Part of a small language model's weights.
Architecture: rotary positions, tied embeddings.
Training: a variant of SOAP for these matrices, 3672 steps.
Each number is 128 + 32 x the weight over its row's rms, rounded and kept within 0 to 255. Layers, rows and columns count from 0. Numbers have three digits each. The size before them is the row's rms in percent of the matrix's.

# layer 6 MLP up, 256x96, rms 0.201, rows 69-117, columns 0-95
097:113069059162116122156066120165098144091144185116181202181149161095076109083153134129128140102160126148071176133114157160085114117121121114134161152148126127126156087117161159113172127107092161113160092133082157138157179137111104150121195141109116110085106174150155171142110189140144160186
101:056102142190109107130071108185112094117141134155115060084145130117148147154158148130120128094137082165206113164163075124143110142113150169135082144106160156191144118102156127069136154133138113149102078105101143105140120121158103116132190154112115178162098118143147133095118046126146075057
099:146137131138150194127168107143113176116079158074098052154119170142091094147140134108073139128116133109169125123105083128133196107123144102171143116111126086124070208192203187062166116121135156043141095137122155133126097117162115118118154122089100157127172138142156124100141144122109120111
112:115131145130134129095119101097122103140139123078110182136080145113128113131170080150153118167131154092101099123114113118183109200092098120152142136154109101080149119130189128116178188116184082145124119089145080142117210139174106133154082146129041113094056139178142132135088111187172153108
096:209100111050124149092146151171117089108091153131165144175114142125089084092085083104179096091130117119083133172073085155095126116107131174129130163105133159145141114143130080170130159173170105166131122102084140136127179149143132128136135106095130117157123192129084127138172111078223159131
085:097142122171138084108150149112163110144084074062110132112122191106099114083162099139117074127135121136119148112134111115113099078121129153143159197133206120170148168146054108163095134205107104121145088132145106115090120156155130130174145131115076201050118147139153141136185134077143136116
096:167132092104129138153092159066085086090198115138184141153152095130135138079124075110129177098118113173121120143095148122109095141150161070020095109194119144084131046126092095107125108145137110093115095129130115107151204167132089106140082135105125126101146143144107150089131134089128152120
095:121075097116141119155077139108160082122159096140099084091157140096135135075091144153127153118143189150179113155131128124128134116184141154156160077150109077132178184120050159139107131163147098104112105084142048074149183156115112105135117101156151130129144171102105113144157139091146166033
103:140155178158123165119117099122114099079142139125114110147099131146189157112121155098146160147111166173176137181149071116134117093122143081088110111131162081117173118157130137114196119091146121170163107114142130089167092103191170102150152193165108101146110077115075063048123065129126165139
108:112155134168151152146126101096132117185170087063086189140137107081067169087112047139114123099120096150164134129187052093088136114160127139129145087134111164087093156109151156201079164157140061151109104116088099131139082103140125149116158125121147111105107135072165122081138107135111106117
093:138132137152161164143165107125169194139165150125144114172139138091149114218093139085146199135129128116146121091110155133092184126110109146120093087111145096116134155114138121156041138144097166124135187184204119138122161092059107114140152132162174061152130092112075138139148158167162147121
072:079100162099137151113143120152147142108124078105193135149127149191150133099080146098116085094041090147155139062120054132138108170066152151084088093104099130104155080169121136155117086129146154147114115115083141050112117146096116118179105082090071106091114136077132132114144122113160135136
093:180156143182128137124106086100019177114106175129109124128177114105083091161113126152160194133159131134105116135164088130073122126138138078106092121155111138142118115134179135113164100111091168145096193098085128120126179127123137092161152122115114104133172110086144081089176119191108068088
111:133159110084120155124101167126101113073093124149061087129102146152178102065145151099131167106123088126109151118089194146185107194159088108195132089151081108180161098150109122156159121135131132162106135108091158163105078094110135186107156084091121130159116143097088121114121154154147114214
106:097158136159129135121131187110164126079147139178128102188159115104103118117119110129131129189152099119153147221147150047083087120119072183113140142081084120137155097142146102088121077156073108134099111144116089117088123128135113130126159102138081158093101102103194109193131121203095151137
099:070124094120121033132158119120128066125117113153155131081117118120135174183098130171130116119145132150162132129129173162147064109156093146082105192148120106070171140156129145143131139191151096129058130052063140143132139120108099082091170152128179108112070126130116120150126111113128062115
102:108102097126131101141114146153106066120149127187208150123096084150130130047084159142133143101121118088129152151103127147075094155181144155104200168176161118106140106118076137150127107107142030141104074155131160166086120167098097100153104149142117163129145120132167106056135150105154121093
098:125171107177127144131146152143137103098214126183145109094126137121113183159096153114212084101126074137119129130101181156138158113125092182114103136146177126103175158121078107103125102107123083138115109135076157110078189134079156128085093169102091158158086106094070142134128097070161116137
113:143098145117177125113122097087099137128131129132142097154113155157154174143115169121107062088134144114107129210104114134104140146116130153129122115205151146064171154170141128122119085142103096170080111096164081227146088082069184122105115057110149143129132081095096104094096091126094139121
106:164144144096121123130098118162176112114094147186130169115173076108138107109140111190136119117131080116082103165106100087150119126084106147119090153167131172118133152104190114171066148112091113062137163138147140172136181103145120108125099164128157154116095097208135066116181082080147148061
094:190108175126102142101118122094158137163123179114117106131134168163149106139114145109119160074170150130078169098122209121105145146133150177060113168154120130189160134063159193113137135134071084072154153125182144147135136102165158119170096133184110156100098142154074135096135183109154111102
088:101079139101105105061137120165136108109129087121152117171141132125149195090189135077150143121164107178106139114129067049140115128183112129154114136130082170109121094121143082140180078145110230111120120100132134061148114159153112158120134145089140132117136126127147060126179104140197113121
093:115114124124110151151141106131199085111142090067169122125160093141168140129116099147104139106164108061173130114051141128105158127184114139096142045120141107165123194132167159073142161130093153143160113141139092105119184142123104111127065137099090170169081125118142126166150215160132153096
095:066152108151152122132111133149097066101125146129101173089118125120134155134123185142074174147161127190127138095138119144162103086109073055119116107067121179105088115159072120121121136095144125133137211128136100157142139078105128139179143116183131061164137119118112144099066165162086124193
119:102115149153097206164157132120158135165146141158139177058111116160153099143081101126067127100166129161191101171130122141124098146170137105088146132079172081153173161133121102121107113103142146128065096132134131084062133132099124101141147183076153178147192144155118128080106079106172115082
086:109155167104101080181132147156081128125110091078120140118097116146132170157096148094073164164114160163156100098141141174129108120140115135224175090120190183077148191124161149142132140122121098094137140136167098165116125047119183131144191133179118099084115107120120173148126087118143116160
097:167125158174110104137129111167096191139081151103106125198103120118072115119108102157115127195129136155147080109148105107131166153169086102149139099101008125141145124110134074149124085121157093097119099199081112083088141171102102136119110118151150085129152090168135156108115145109127064103
108:148083160175175130090165083151138138145133115145123125145109146130128126129071102125163117126196097151174147137138119138133178127163192119129191134049141099124153084181158156073129146145145130105149077143125101094128135095118128080114166160068094069184164111171118107158098141167160152209
105:110107108131125187128116123129117167150136129115040101050078166148131097117062157097115097147114127166145135067129123060172157144123081130091151118156127122171140128110142144123203154139170123079136092098093096110071120126128044176083111182111133148155115145149099090119132109155101090160
101:136122118086081134129168128161145136130190097104088183087145082133150129148154117134149123155160120128112147104132139131091110168119167143180121198180116160101067173146148110165091109159172206119069131148121110123145060138087088157139198103153191114179163121087127161107141085118110158161
093:183121172104100171128106144174045057079114146196180126125114144159109157116163131103145146144082149115111128150093172134130133161191086137129110126162170185100112160176121111113171126049099140157119154154136178132135122151073132128111104076117089165173106137147129074176099105141129145116
087:178177145145121117141183136167224110135111186146117113150107146169094173093123090134142055133156101160152045169119099135149122163106109116156155094137127076134135098136146153052154124148119172148131066139091113106115126067150192141130122122132064130129082155108174116170127148133116162131
102:142053143152095113156092135117124156115101106108157157177104120102093096137149136190136130141165064141130160120192087123173151089183139158104122129179137103108159135124162172125163108134110157163087173126159176190134130106155154048089094166108157131101053138171122090138113185145104151154
099:080150074164135094073104139042149133171117118164149162168148111144155093079116104139114078106140138117138129098153111120134137123125143184101114088168097080134183100126188113175102124136148117165100166178146106136111099137169170082106104098124162134187143112216120075103127100125100129062
111:115168121141125088100111109172116176205120124194111105064103182115107102126115191152176122118189108205128121113113145106143162174111074116101110121144103136090074157150133092121170128119079144159152164162145136158066172144123095126115143082092095136181100072147111095100110127136144154174
097:133143072056131149156151109156084152153100117120099122093190106149124140167104194129183103124111177130167134108155149131103143098187170152101157161135163125089183177182168105145189127113094096167166169107129163145114129123146173124150123071144037120143138104122155155108123093181155157121
091:115167223174130088128136151150111097155157077106072122118142135129111186131172113183143086100103118151194052092148166128167094105082139130108103109159149113107113157132088120161160156170118130136137184110122131193119116096167081091131091151123147133147088069148128106101137145122081062136
099:164233142180152117143118145123101102140150093120127134125102155095171138137130157131112150159135100098195122079209142088115174119119110122143129129079148163164125130160095064161160154110144063113139125154124086127087108088147192107101151141191134108215124107111074096160109134136115096128
094:089142151116189162121139106133163134069092121110203066083100127118176158095131102165075156110176148172157120124097143165069057097104125127121101154107129101087153108140104146181133114180132119110086125096164200155176178157120104112185127096096122158140172124157132154136134093151104091131
102:126177171100154134133091218126168092117171144122136147123163104190161140147114148140112124135170120101148119129146115136076166144103134087142085131128063099120122125144150121112070123177161131101177084150162127065137090175089031145097145108146132091070138161126104091135119108145178178083
099:087128106153076104117151101101085153079115181131164114160104141153135145060143159147155119162109098149083162098137134081109124122167148113161094231058123130070147067147140115181127133128139132044073103141109151161129092139063153148121139086103179151125127096131093167116117124142118158121
102:123087150081138116085107137178098098133092157170134150084154155122062149090200162097203073131166122141179169132150118130160089149147113128136132142086099141092138147137141080167123119143194099153121103122097142154169136157133119090121171158101045065169124113143081138154076172136129156134
089:171113066134144104169128133140119105143092055115162144125027147126142099124064124119115156092170064133161127110175140049165081105093104115147107095124151099132060140099114163125129155135145138125087115111133126110137154161134182129093135136096115132112124119097130097120056133188193166177
102:158157103085089145103113125170153139200126143159111109074100090103128136113159182131151078103132109090084119111148099133096060086115081097143136129127115095108094114140124152043145159131147117190142150073060115068159158118148116103093132165153116107076145157175123127125139117100066059148
111:108121132121162087131113201135140164166111089093144114121175131166179183094116119103117139091166082121106159106128103122089136169108157154151158140086102108127169107108100096139139171143155076134108078121058113203141131062111180091116094149101132094111197159067163134090100099124099133072
098:121136124149135162156113128128138128087140080163148140107215114121131076098095140052121184098098130147149225141136191129155147080156088183110098093132124152091140111092138120078120094125143156111174164103104089181142139076140140175164100110137100144102107152072099165085152125155169126094
085:182120113123134154093163105108105120058118126128187102086148130131111115096129140047091157178101169137130072136079178147144129155082139127114071118097151110121086122104051119097106162119142187058163132154183128107087154103155146139165139081144106115155149147111107157179154138148061096106
088:092161111112176129149105166171095110163119100125064087179148074133139126124207142161136115097168145124125101142106166163140133092103149100146099188091168145100123127114123134115075129190059102087189134132088187074136084140074117117098097111132066154166108157140146111135112158097168143090
098:150113129150163116193166138107169159114167134127170075090133164127101117186116155118130184156128114163150045140187100151125096109116103120115123137116136126099081172114131185156186154092139158089165142120072121126137152160132063115122100083159124172135081113100096129149145015125144105122
# layer 6 MLP down (transposed), 256x96, rms 0.203, rows 69-116, columns 0-95
093:110114085103096130081141135165066104156255116074118092103098097130086121169124094160096107130093094132167106101151142132065127110092104108160149137143141155100169146102113143141101195194138120104143192090086134135135051100176144130107090106122140106137170101138127138121135157113121097158
109:160157120148129110136136109134124124121161142145117109181166166181113165168105143203159127134076115082160097205151098171108134127130098154127137168121093109134155167116164097140127190162158142202146124148084170054130157106085174060137146062124119131109174096122115144097129075146101179123
100:087111150145123125133106174114092092153063102169092156112127103121114135142162136113111145148096161101167124183114187099073091192136163086151082095110160133150134124083140125149129115079142098096106134161075157122172146077137126100140132144181096228150118127141101167067092173171098102172
113:120134075107126118092138120078112083140148155169131140151122162158114164151185167135124090108174151151158082145143135154189128112075133171174117122128146151159101203171119109160118171088114107145104128117226128133131046123170103091131099149160063136111091135106073104145118147114087147068
099:124178103157146147141113134131113125091129129128153166136122137138115061196118118141174110078162068182107127157130138071148072156127143180098131078159123168127125115135173134192077165143113181095130136112157107075142163076163212114104129164135143133164180094101207124165099141142114136136
092:111160109037163130057059151132131164109201124147081088158110133171114110112132164149112110115138154109094087115171099103106103171128152146104063142070126146134105133081171129059182074113152122160154146079102164165153140107073117116109114142108153068135145102129168135161103149133118105133
104:119147118158151129136130130113129090118130083146156085121153182167208131116110147099106133136141116141066174094104163107175145158120186160151055122104110042150152099147127144142135160148146116107125145153195103170177114154101111050084146167109215124153167099142115097087141089127142119161
100:089122139157217153078119151071123106144113165111104123125176147196141131097124146141086101158162063145058100146111134169095186146151182125111147171108174159106121117151123094116091135148152119144125168114123118160087103122158088075138158070121114184153082106110141197097118078153106148142
101:108104145086148174159198115168153124134094144154150150053108142119131105136165097156137102196095140138128166142176153096112133136175203160170101131185147118143050204094120119151110100123074139142161163112108108163168128096183143133160159089110082101094119130142153077135114114090125138088
108:150084116151139163093154148072134078199152115133091144067115102116107094133146142167064143140158164190191078150116094175108101143109125128145120152127166097083111213131132109166138124150142113157148102082153171148120094161111087056119106076147116114145147110094137090070133117125150102182
095:065116059082143086144169136140183128144160126104031123150135204113086151145205127125165191129126042134150121149133088115169130092141115146125179124150094147125103143119133155141094135088091134174143119114094130086085099071130104119107131165142150104119155132111093138086160121128106120075
075:165171107168139121145104112106121108158135145125132128137103135112054192121143176153106188101152160124101113170121190127099129081199050093142181152113174096151116143080159153117160150124197140117136075174152148157152118126141132156114157108088185140127168115171162136136067099164120153080
095:103115141156106131170115077157095134165173184171171124088143120165156157099117167163103159104060134144120102059140154089179117126160138095146105086094136159142138116120136132193087110158147139116116046098072172157095055102069077087139153158144168160132104123144159110124128105094119150144
109:141137136107126156145113121110121106105077080155060163186160160133166097089183111154135176107187107134152151117170181113176183130124082121119086106172126144145134169070125137118136170141115096163125122147161129146114153088134184082119104055112157142130137104133117065135157222165101095154
103:132129092105076174175173190155147116155191095137146098132111111131107113141163140152116169104193108119133120170109093122111073123149150139119115145096115065173172118108206143137102142101144131144108122081074181159128142154139132129087054160113063119179149072071174100135130132159095123102
104:093108124162175102123181113129118164130094097166102099128131086159118130134139120051201136106173129101117133115115080166141172113180066104102095106130108083126099108126091102145141100177144132108134068061116192138126105162140116103125123148118115095192090144147110189178133084193181161124
098:108133109122147108194091116173103130057172167159102088187183089174170116121099115095127154121206150112106120120137107165086083088170133091117133181120134081117076115134163125117123109143100163061110116161080157116116160171113097053119146074135111106155131115141146113133130101099122057142
107:131151142127076033068089073146147122122106133113069144143156140168158072157118118113096106132122105111122137124164142193164122111109173112158100150146093121128136159156127143098156175099216175103107159148181110138130093120130119118095181086150109181179134150102192168081106109122171114150
111:138127133108106166149099100128198126112165176136183086088091135114185118110194125117169122146156119169157111152177097111102156096125102135135108102104128132108092063081089123090118171166157087076117112171182145092163169151091152134076090175116144062079126137089133092135146177170142107106
111:167142168175185114118137110096118132112160137149103133077090139093153169113113099156119079169118147112143140124102125108080093106164147136109072139148132151185147083186115146139137084208091187171154060210086123141100103140105158150100151155119091083154176127177159138111102157160130138093
099:163148139162107166139187094150155099058103105115115126125171160160084122158091136076132135075122078113089132139115074142135147072135173150116097187142161103127131118117094100114152159072096120112171176120103118149074102053146153104100159156068145163151155194083078169130137159126121140099
095:158009095128132075091112164124149085107098153152114189173076149112094112081128099127122178097146130190054120140138123141207115113132160133127121119138119077146119132096120129140078169167133110142122116125154172131079069193138128146162134167108145129113074119114149171106160139128155111108
095:152152173105130091158104132128115123120119179160125131095178139165149091129158160122129193178170156116111123085042112178117164128089132128124057147078111146135142124064138184157151104132165118107154095138169121155112111070096098092169121167132081122109128131095157196121082184064129117154
093:180165180163151177145157114133145153114099131123076121106142163114122109127106098108139167109131157116054187177137091149115151130174131103073179160116139133143108128125159104200131110152108142143097111106099194107183135156117139151101090140151109103017108128117065196089135087138109139150
117:129150100135129081089170156123103137137094121125146140156115125169049093162098103114183146102111176082124098133172161213086115086088174085134127128153089199101164138131120139121173125129121168106157134126159156196070141134162157145099123102088064142129118069118158109136160109107087072133
096:117144117094110187200098070120156123150116163130145136101106113126205119094169113110097172074157086112141086116114092109171100111100122102107114159131086097111082112146147163106128153089137148133142065136149159162162146126135108067153145145074186138090133094131174160104112215127174119065
103:074140119097154089145068152145089107172088184140159134167136078124079172134120130151102097158145136143120105088080154171142126031134138079115135153088096150069119172178117126112152082154181131124107103171115109106101135079121148057129110091181187120154124159106169107103138108150163129141
104:106086154110107083157124080104117128096133118107113176142127126115117127145089143090138116142145140077109120152105150118179093181180135163162169097178101076143128063127102154072108122187131120181101164067107114108069040105157082177116140113156152169115125113151126092101080112129174190115
101:130092120149177120186125143143175174125235157156131110139155191131113158131130121072129140101107107076144134107152152165168142167095105134114151119140168146162080059117116136148113089132114121147171169053124140103181119146173155185126140096186164148085108141105153141143112106180071110141
100:147156140078159079157132121124126094184109136099198133096131131123161166153133137165118136118106147162065130114152168115096154113093196143160107196184156143110139094172130078106048098132090156120137182142106160141127110054095167161149168090133125117097149158120128149154095120106208155156
096:142138135148139109100072138052122216142141135119091135109140152122183131139130157133148106162128120164166115130140145156112106152105116098145164138080140120084065080079163182113136129206109095093143087047144151103155091079116142160168136138123159137131084114110126122099099063063147093180
092:071093055176112174131103123118111156143151069101113121103136112109138142224099102142123151091130151113110126144136173048068202178131108119129107093150120174139154162109151087137099117094068128116120116133127111190147110120119061128152158168138177113115146135183180128124108132138120089085
102:094107153148093099099137151143138160160099155172228133147096116103122116165138084128139095152135157110110126150162192097072130106112089131093110138133111144088130141156102152045132137188097135168159057104189161174107153171153106174159113119096059165129127092126167139150101166120147169119
094:183124141147173129110105165123154172189143089140087113135105107122120103111161110151183055099141174169109187127132118195165150148188126139130164095124147101122118078106183138178117110141153095125131171187122141082132154120167170111091112124131125037084156134167163072142114089118094108122
108:154133160122103208118151109128162115135086123141110136120157157093183125120093111090162118149092127089142100156110070130170136179150146151092067141114222079155115077169104120150143132146078132125135112090113137108090135164095081126088115204100104096084129160148143076043094125136147103129
093:088076177147106180103139094098122062118050094158141132165174117122084187120183128128171117120095125129135111105237135104185139145149172178206108111091166126159119131082112112150117153168132107146117118132099118119131094120169141069117121114087121114108147143111101079119095158090118111120
090:131114066137098127148110147058182120095167110111117128152129132122133090136123185132153169136165133100133141143077121159131082122124190151103115166118108165107102075098111187146153067137121136135129120195219133151094148113138087149091131155083097153123125107092234151132144202123129108139
104:110122096143093183132174092206132102151154101148099086094158107053136107139134110094064104088142147112147126119115124115120141121095127147121162153200200148074123205137111159120108143126209077162138107130143117119129121120113142129135132173124063156126140113141040070112153173137126142141
102:139104087138149155163111091139136168110174122088170138133139161112150081053154156147191157137146123136152125082095115125177132077141094186109154074079199063081079092103021168108123121140128127143136083084134150128151109122110127118110112152139128166092160109097140132128157161109093098103
107:111150167163122172183132082166118101116090087101083102148125096078160079104117083156144150113071125126166049117157126087168146185114136091098125203091093176142122138087126121142194106090120072120101128111073151120153156073130130132139102064069133130177116122134130131137098117118096149151
087:121137115102161182113087182137163095164210108128094139115149144141173157140149144151122114120158156113155104121145148192120150105123101133139128053135102150171092197093127157085085106139116131181189130177136198126116170116150076094126133111173072114124113160072193112122143100115098085155
103:059115170099146101168179156148120149134119146094102108106090169162116192180118128104086139102120134134140154118128121067152139110123160143129134082163062100078130081107174076145149118075114141052129105149119138193129099129119152117095107092095115129144112132162075197042145105145113123088
092:130131103131155130113098170122145113114141219115133107166105086122084186122140100081149091165093098058143113163077131203135085191131112125082186169139111125120133114077041140106098112150161104143105104172118156093105100132144135160099120138105128102112139086135153193178117103096093157124
106:076139144135128167067174127099079153165123168142082117133107057107103112077205087101122127102161151120116089129087067107128124171164157126079136131112129139170149149071135068114112118189126044127114131128129175109111156188101145180154107110155178145153127128153108141123144132170098172117
115:093114158178171112165146066154115095115113192109078164109157102138116125093125152128138111153117116130135206142105124055092103119140160125116076090178103098107090093161136120163130134140212107115116105138143167148127111147159124180115168135056075167089130074150140152059085103111149110114
094:052151185139071145093111116142125152089183172176104141101102084097201135136065173069100137057145147125088126118109128146106120090170125138118076103114137149120144102092157158150094138109077135129143116164095163159127120107107105168098124122128118079155085045104141177114137164102157096123
091:138122107076118091111119175161127080191122110123143129138146133115166113180125171150150141124122118145094170072121145138104151144211119172157192128134165129107156101158075127101099115169111085177073117186079083148173150183138078114124177179089151135173078148137189142118123138114123140166
093:146143194114078172195093134155138146119171153077177161085130145101133129124083127152126128138141112103112147187147128138070122139116164055122122091063155109125139088116122128126128150154154102114098126127087095118097110117130140141118056161149118161074039100115124176096169042128098121170
# layer 6 MLP gate, 256x96, rms 0.201, rows 70-117, columns 0-95
107:125144088193137121110113070114152115128149119172137088148161152147131161159106104148136137103097091117115085162137117174120168156112178112082174147119131164141186122143178105160115140159148162174181112195161155102162174121024072120125118119164118152124118066126105192108115089112100181125
100:076133090106125087189081108195081111124128121076046155161157125122082121119106074139063080204121161110147139122094120148137134185161088128133114146104101070133135129156102114154103172166097137138128128142158101152158154108128083128111047159133144117144171133093130152115142195096160131117
100:175071164171127135104164045099097133159163124116092139159135098142082067198096081089166132125079155110143153137116140150171084137165126098088125072179113117161145178153209113161128125142127139149112100130150159174107130153137164085135077100137163169124098097152135094186110121155120116149
100:146134184147078048101128158106115103106183123158144111115141218125113100151158137125149130107100108084167142104162140099190131209074178137113137129107118141179086151098132099126107040160111165124090079127110114135185176138154120087100183122092096120126158108163142163118132123145118124106
094:100146094124107136086145060073123097161101105118094153106157149144087115132157131110100080091132165136091112107208126115118099166137079181169149149048155154119067163115131074160181165113158140121124156097125124159157122098130142099068144091080140059097136089110152134119187160101138115163
114:122148106145100140129134061141146123156157151139113208114078159062147081116142150121094192158081142139149133162131137116120071141148171101137164169093173153150123170092134150151101170112133086130211152089160154164177119147128123205077086138118132130094102081166129138162151115136139152193
106:112131118111144056155150148099073158112102125134125118087068100130065082153120157122112035141168105125164146133085161136115157173190132091121159147078165145096126162157089096154079153182139167123106096120135116125131123111105090113079161081132123120082105098161086165182173151088096116169
107:176148092138123127161105159167163145156131080077143138174117114176189150117124150166126157068095132131151042156097087190166120122119173103134152112056108156129203094131112110116117158121105115127124111088170177114171138139110124092139101167177127128085130104156083150140165141147144066069
101:122131182138164092169094114093150097117100150150164141218117144174147136164111100135111142131190090098127141136126153111170142096165212127072076089113127125121127139108144121142067142118119130136129173126177116144156120080098177128148120148149151135129205136188154206134066145138154137070
108:099055059104173120139140188132120109119126136114111165077196193179154130086135138132146148139123141121182087167101159143140098123148156115097111198106119138102148180123182163155170097201137163085140155131200135106104135094108045097121138149116107109123115098167146147114134127144156157113
076:146188127122118103117145131125076093186140110134142128094073115120054169093110185110086145132171165173110105141103141113115163077124095086160152150130181159158159132107165128095126154151152134193137058184115142077178113132161066109164114162102143137140178077165140121103134101139132193121
105:111142120089155083115084114123123177158140134105114158200133166132158145136130056130114061166069109035178117132147199198129114176131166170128141155159110139153121115115148100134179091169089168117146106178180146158137129096157119111111083170144142148184142106139103102102117120155130155143
101:095100105185177114167117192085135102127135087137109113148121116212153158122111111142157098116073089138175147156145175126099159139119081118162138191110173078157173121154114144168101098099153098130064126155140119160134095137124120105156093105208094141086170058176140123109116105163164131118
103:118141145124143124114091142088115100139148107153110112124143090155124100101181147117089114131116110108168139136144083193114113190153079150069084077118140151114010121131133153088152119192115102148128141128153128210140132163099052125164059118103143167099164142179115145097127099107123088154
095:134160170171083128142155080118078171132088129121115198174116199141106098079116113094095094069160118125117151144151177120148126134176145124094136198087153131143180163134131123175114168158154118125145153146139140120136091051108146112062075152142202117141152160110074145130081122123094118131
098:172135126140092162118137181110208193157147096166129165118147153105100100105104087177129114126139142088164114167111129114135165223151151114083198139103112125118110118131152101093136163126118065072166151123113143127147122182093093184133076124170171151080109126125121137110094104171186109095
116:096080123180084092146154092146139091153148174126078101074109167134077127102124093097151103127087113125123148097174131200117127155109131149069194117072060114134134126118141125099146147139152137105077089061116134049189154122118096137136153134175148183139142109130150176150116099119126155182
110:136122081104078172088111090113165134126110121136111120123092156144143226101132122133130096145115161100095108118120104151161144179158144185140116184126109064128168091089124121121149115165167096092175129122145059117201155096037125124167048101156126166151089143087121143109138146137155134142
097:160112092149137167078108109161117190170163115098177137095082152145164084056102190114084106185201131103164123089130117111141090161181118112097192160149116133106110157098105101135150112084159113104110143134186150139107093136194085093132118124139182131077122133140129096142138137097164114177
104:152101083107113112127146148133114121157104101136069138129132101088128149106173116063125132093154094177154168083094118171132140017167123171157113131127128082150109171108101114151135169151081170139189146070105173154143055084104168096162114159136118094130123147081135102158063132101138151140
106:098177104143112129153128133077144136195204157091107166082107107145132117190138129137111186146196141092156119184178129161096110158114136131158115152122093147106116132111147106150163089147193135135087108103137080082115129117170127110115152121152043112101213141141096116141123079077167105116
087:158160149137096123131164111158113098171182094146158151107129095153086128093121075096112125050078135106136153184055162122135094140146138124107169133164157145144128146155103140129134124137149147113132082103064123103102171149177097096177081109143182157064170185110168064108161074147103100113
095:130163137083178130116152105114071125159119119171110125098140149117111097129159142119083142201206103140131152160177112114134156080144091117103140065134065146105078144111085116137138133154077077147107171169135087168225193138102132189120131142140108145131155091091106148175141099146158141137
117:119168169109177106089104075071085184167120091130141118088119136164103154145170075149165131087137163155165177117156135164108103102129128162104172166091145155104136135114115111142162083115131156145147148158120174207148178110062139097047088110109150151116118094145121136145136139094198115077
093:133154147059126183103172143130123143125088030160115132150151137151111146104142109195097110122121144175190185136150136090103179126186095098157161119093118111051109126148104079136128089130152156129173124109135159092101181169174104094143152113139130120107172151105157179138162134136159160184
105:128108153137111127128158126184147141142158120147100081111134138179144135132149150120100064126079089132188121115179085158189134147141163108183165179107229081187136120086118131160136169148126108138105057113103100114144109105183115147120087133187097150135138160169131185094126110165101091148
102:148130166148119127113109064104077184173164086119174090118074163077183052156096097102120099100151135074159061085155166128111149190159077107178125106129121149140108144153167146131146115164101111141154107139178162145146121108131132138078119095130151128126121104095136118106161052169105127178
097:071141098123140172086096099149145160163066118158080122095096074157113107129107171158129134153134145136105129110097118161111184117169119142124065151174156130146085147150105085147167125155107144170176122163123166227193160103131157127101106148135161162197128074140104079134137155146137112184
101:150153128164129158120150110118092110084133122140116133107096144126079118155122114130148070121121120129139113157118134138073123203147132051118167154195155124129137190132113141206127117184178122122124169194103093172091127082117075131147102046162105119128175126092101152077160079092162138088
098:088085153120137147141082101109147124118160159117069088130122158129136100103165071140150140125090157136139151102158129168095125096086106128115154037115130111119117049134136094142137133121123175115112137156078105094177132111161187129203124186035125100112131156091144149116157096178084163176
097:190134088073106136140169119096093106087140135147124100145139136187151093145144167144090181107171110163190126135136163148112131116186133113133141179100112159094200096120149173110118115138112164144087127118173172033169127103109126092100086130132102176147145105095106085074194148136153130168
106:117141072119113077188148141139165151131110045192091113100148105173124120150106157105110168133107138079141091089075144115122102088120163050115173111110180098119119184179084154136126129123153130117052107171104141158109122103138142103125103142168144138129133092190077117124174080088119087127
094:150160127116168147109145179102160126174111050205137120129149102129139150150155112076095105087095150106149110110108104164136127096077123137126132161098130089135145170148143138145141130102159128124148122171122164155173124097099189155078052101113104173181090088129114098153142076116167198210
107:099148102106162169134068080103049219147110141132061167179131089168105122107127141100138097119172158135111157117143109120119127141161123079078120150153124109171117085120096145139109162132190132147191114115151122127163101101069075130124097201150121171129115113126163169178164114164093122138
098:174182157149130096144133131196094108081056141104125104179114117178165136034150074151134086129123106106172160184113104148124135106117123099098121157112153132173093135106122074114098109077063143119143165180133119143093138076121128144176167095130182150121130129127148100148203093142107130135
106:136147088136105078128158153146084140130140174155092117077138108185105147120129111115127178149120074093152114128170094122056144173136181129171241149170117154120142167178130161172196153136068124155082125142122149096163124105160114142146120130206135141118124147169133103131181125130118089140
098:144159150136111090127112159147119129088148150116144171136150083236151105067127146106148133125111111113152128123108142164096042153115190114122118165096142158176094164101104131119119150142127158062139118170195126154174141087113088133122118177124179134096178124135076188118163179095078112139
094:086114134059097144140091174076115094150095093119071138102099085147146132152142142150097136121181145141138146098151047168149122172177063139142136154140076120149123109139170082192135157129130108140141124135133178134171154121136107160098145154165180118138120113094063193118137119116172200075
101:149152099154179103128111134147113179067147107144147129060138096101128092101120196126079104120093121085146130147151138134159109098182139118143176136116127094097171148140130121101191100089172095088163024111088094156062144065119131117116136154137149165120100113086145133088137126185105091167
082:142156129123015146076139112132122081126088172130113110172143120180103194089115106131123150090131103155133115123171184137174131122130151139116059137145136115087090084167074127148144153174068183186065147153090119093167115130112157146149104127104086117129136110144074130109151107164084115119
103:155142109150102203166122077117098085112167043121106158071108093096147100165126110072141105110126142157153116134113134142090125158056147071119111112156157099088126128188149086138133091128131107102115160174142139098127076152053094145149115083130175146139159135116113129124097061086186094146
096:112157123166118094142136184081133056191129145161181151082151094123129118152089082220084072147085130105126143113125141129124140147112095081132142126145065107089115184100112113095125172147119165122166158165126139152178135114132154114099121072149119135143104075201134115176106138057126149133
108:154103117107166094129115145075121141119217187134150129212105109155163128131132124136142073163152116128172147146174160103120095140100100134093186160177161115129122055128168097109121112155126143126121070081111107092149154070080068169114102174167118087066128138150107131087141142151137152159
105:154146129158161141095130108203126120064138072198140143209115153103060148110179152111119130050160156133156129172058102153155155125117135136108085146129128142129104150128123119141169116131130089106117142157123145130088113111107113055112141099192123123124199137145166189118082097115096085127
095:114124121173135163150181120191159099093146167163130134100120108160110096220105066089125120102180145119127142170178128131098071134113155173173133112061183160151074134140192123143149152138092148141169122156114156120181119053127103143146066107167109090129115159096109158096105116129117125125
090:160096100134127223155124150089143152112172119132188154125089155112121131103128088148074054098160124091088085110147122149114096190102157120139100140150128099082137158141130125165180189070119079122078121082168195150133099155115161104085162168140137136082168143128110106097140120103092095127
100:109100115080181089173132156184079132159167184157164137105111090124068124094096096162124046183095138122157129140103112120048097176135165103144143173089143145060109118116113122121113142158156172159137158096104085090155157114109141125152094152119153125164085119074100111150144075126116110168
100:114098136145166130151112120075130140090064096144107122190137116140137089118130146157064174102145155148107163171101120099169163108142144137156181043135101077067061137122110134120120120088171186122083119108105122123111126168179165098153078122139125141105122098134093065113172088135152195166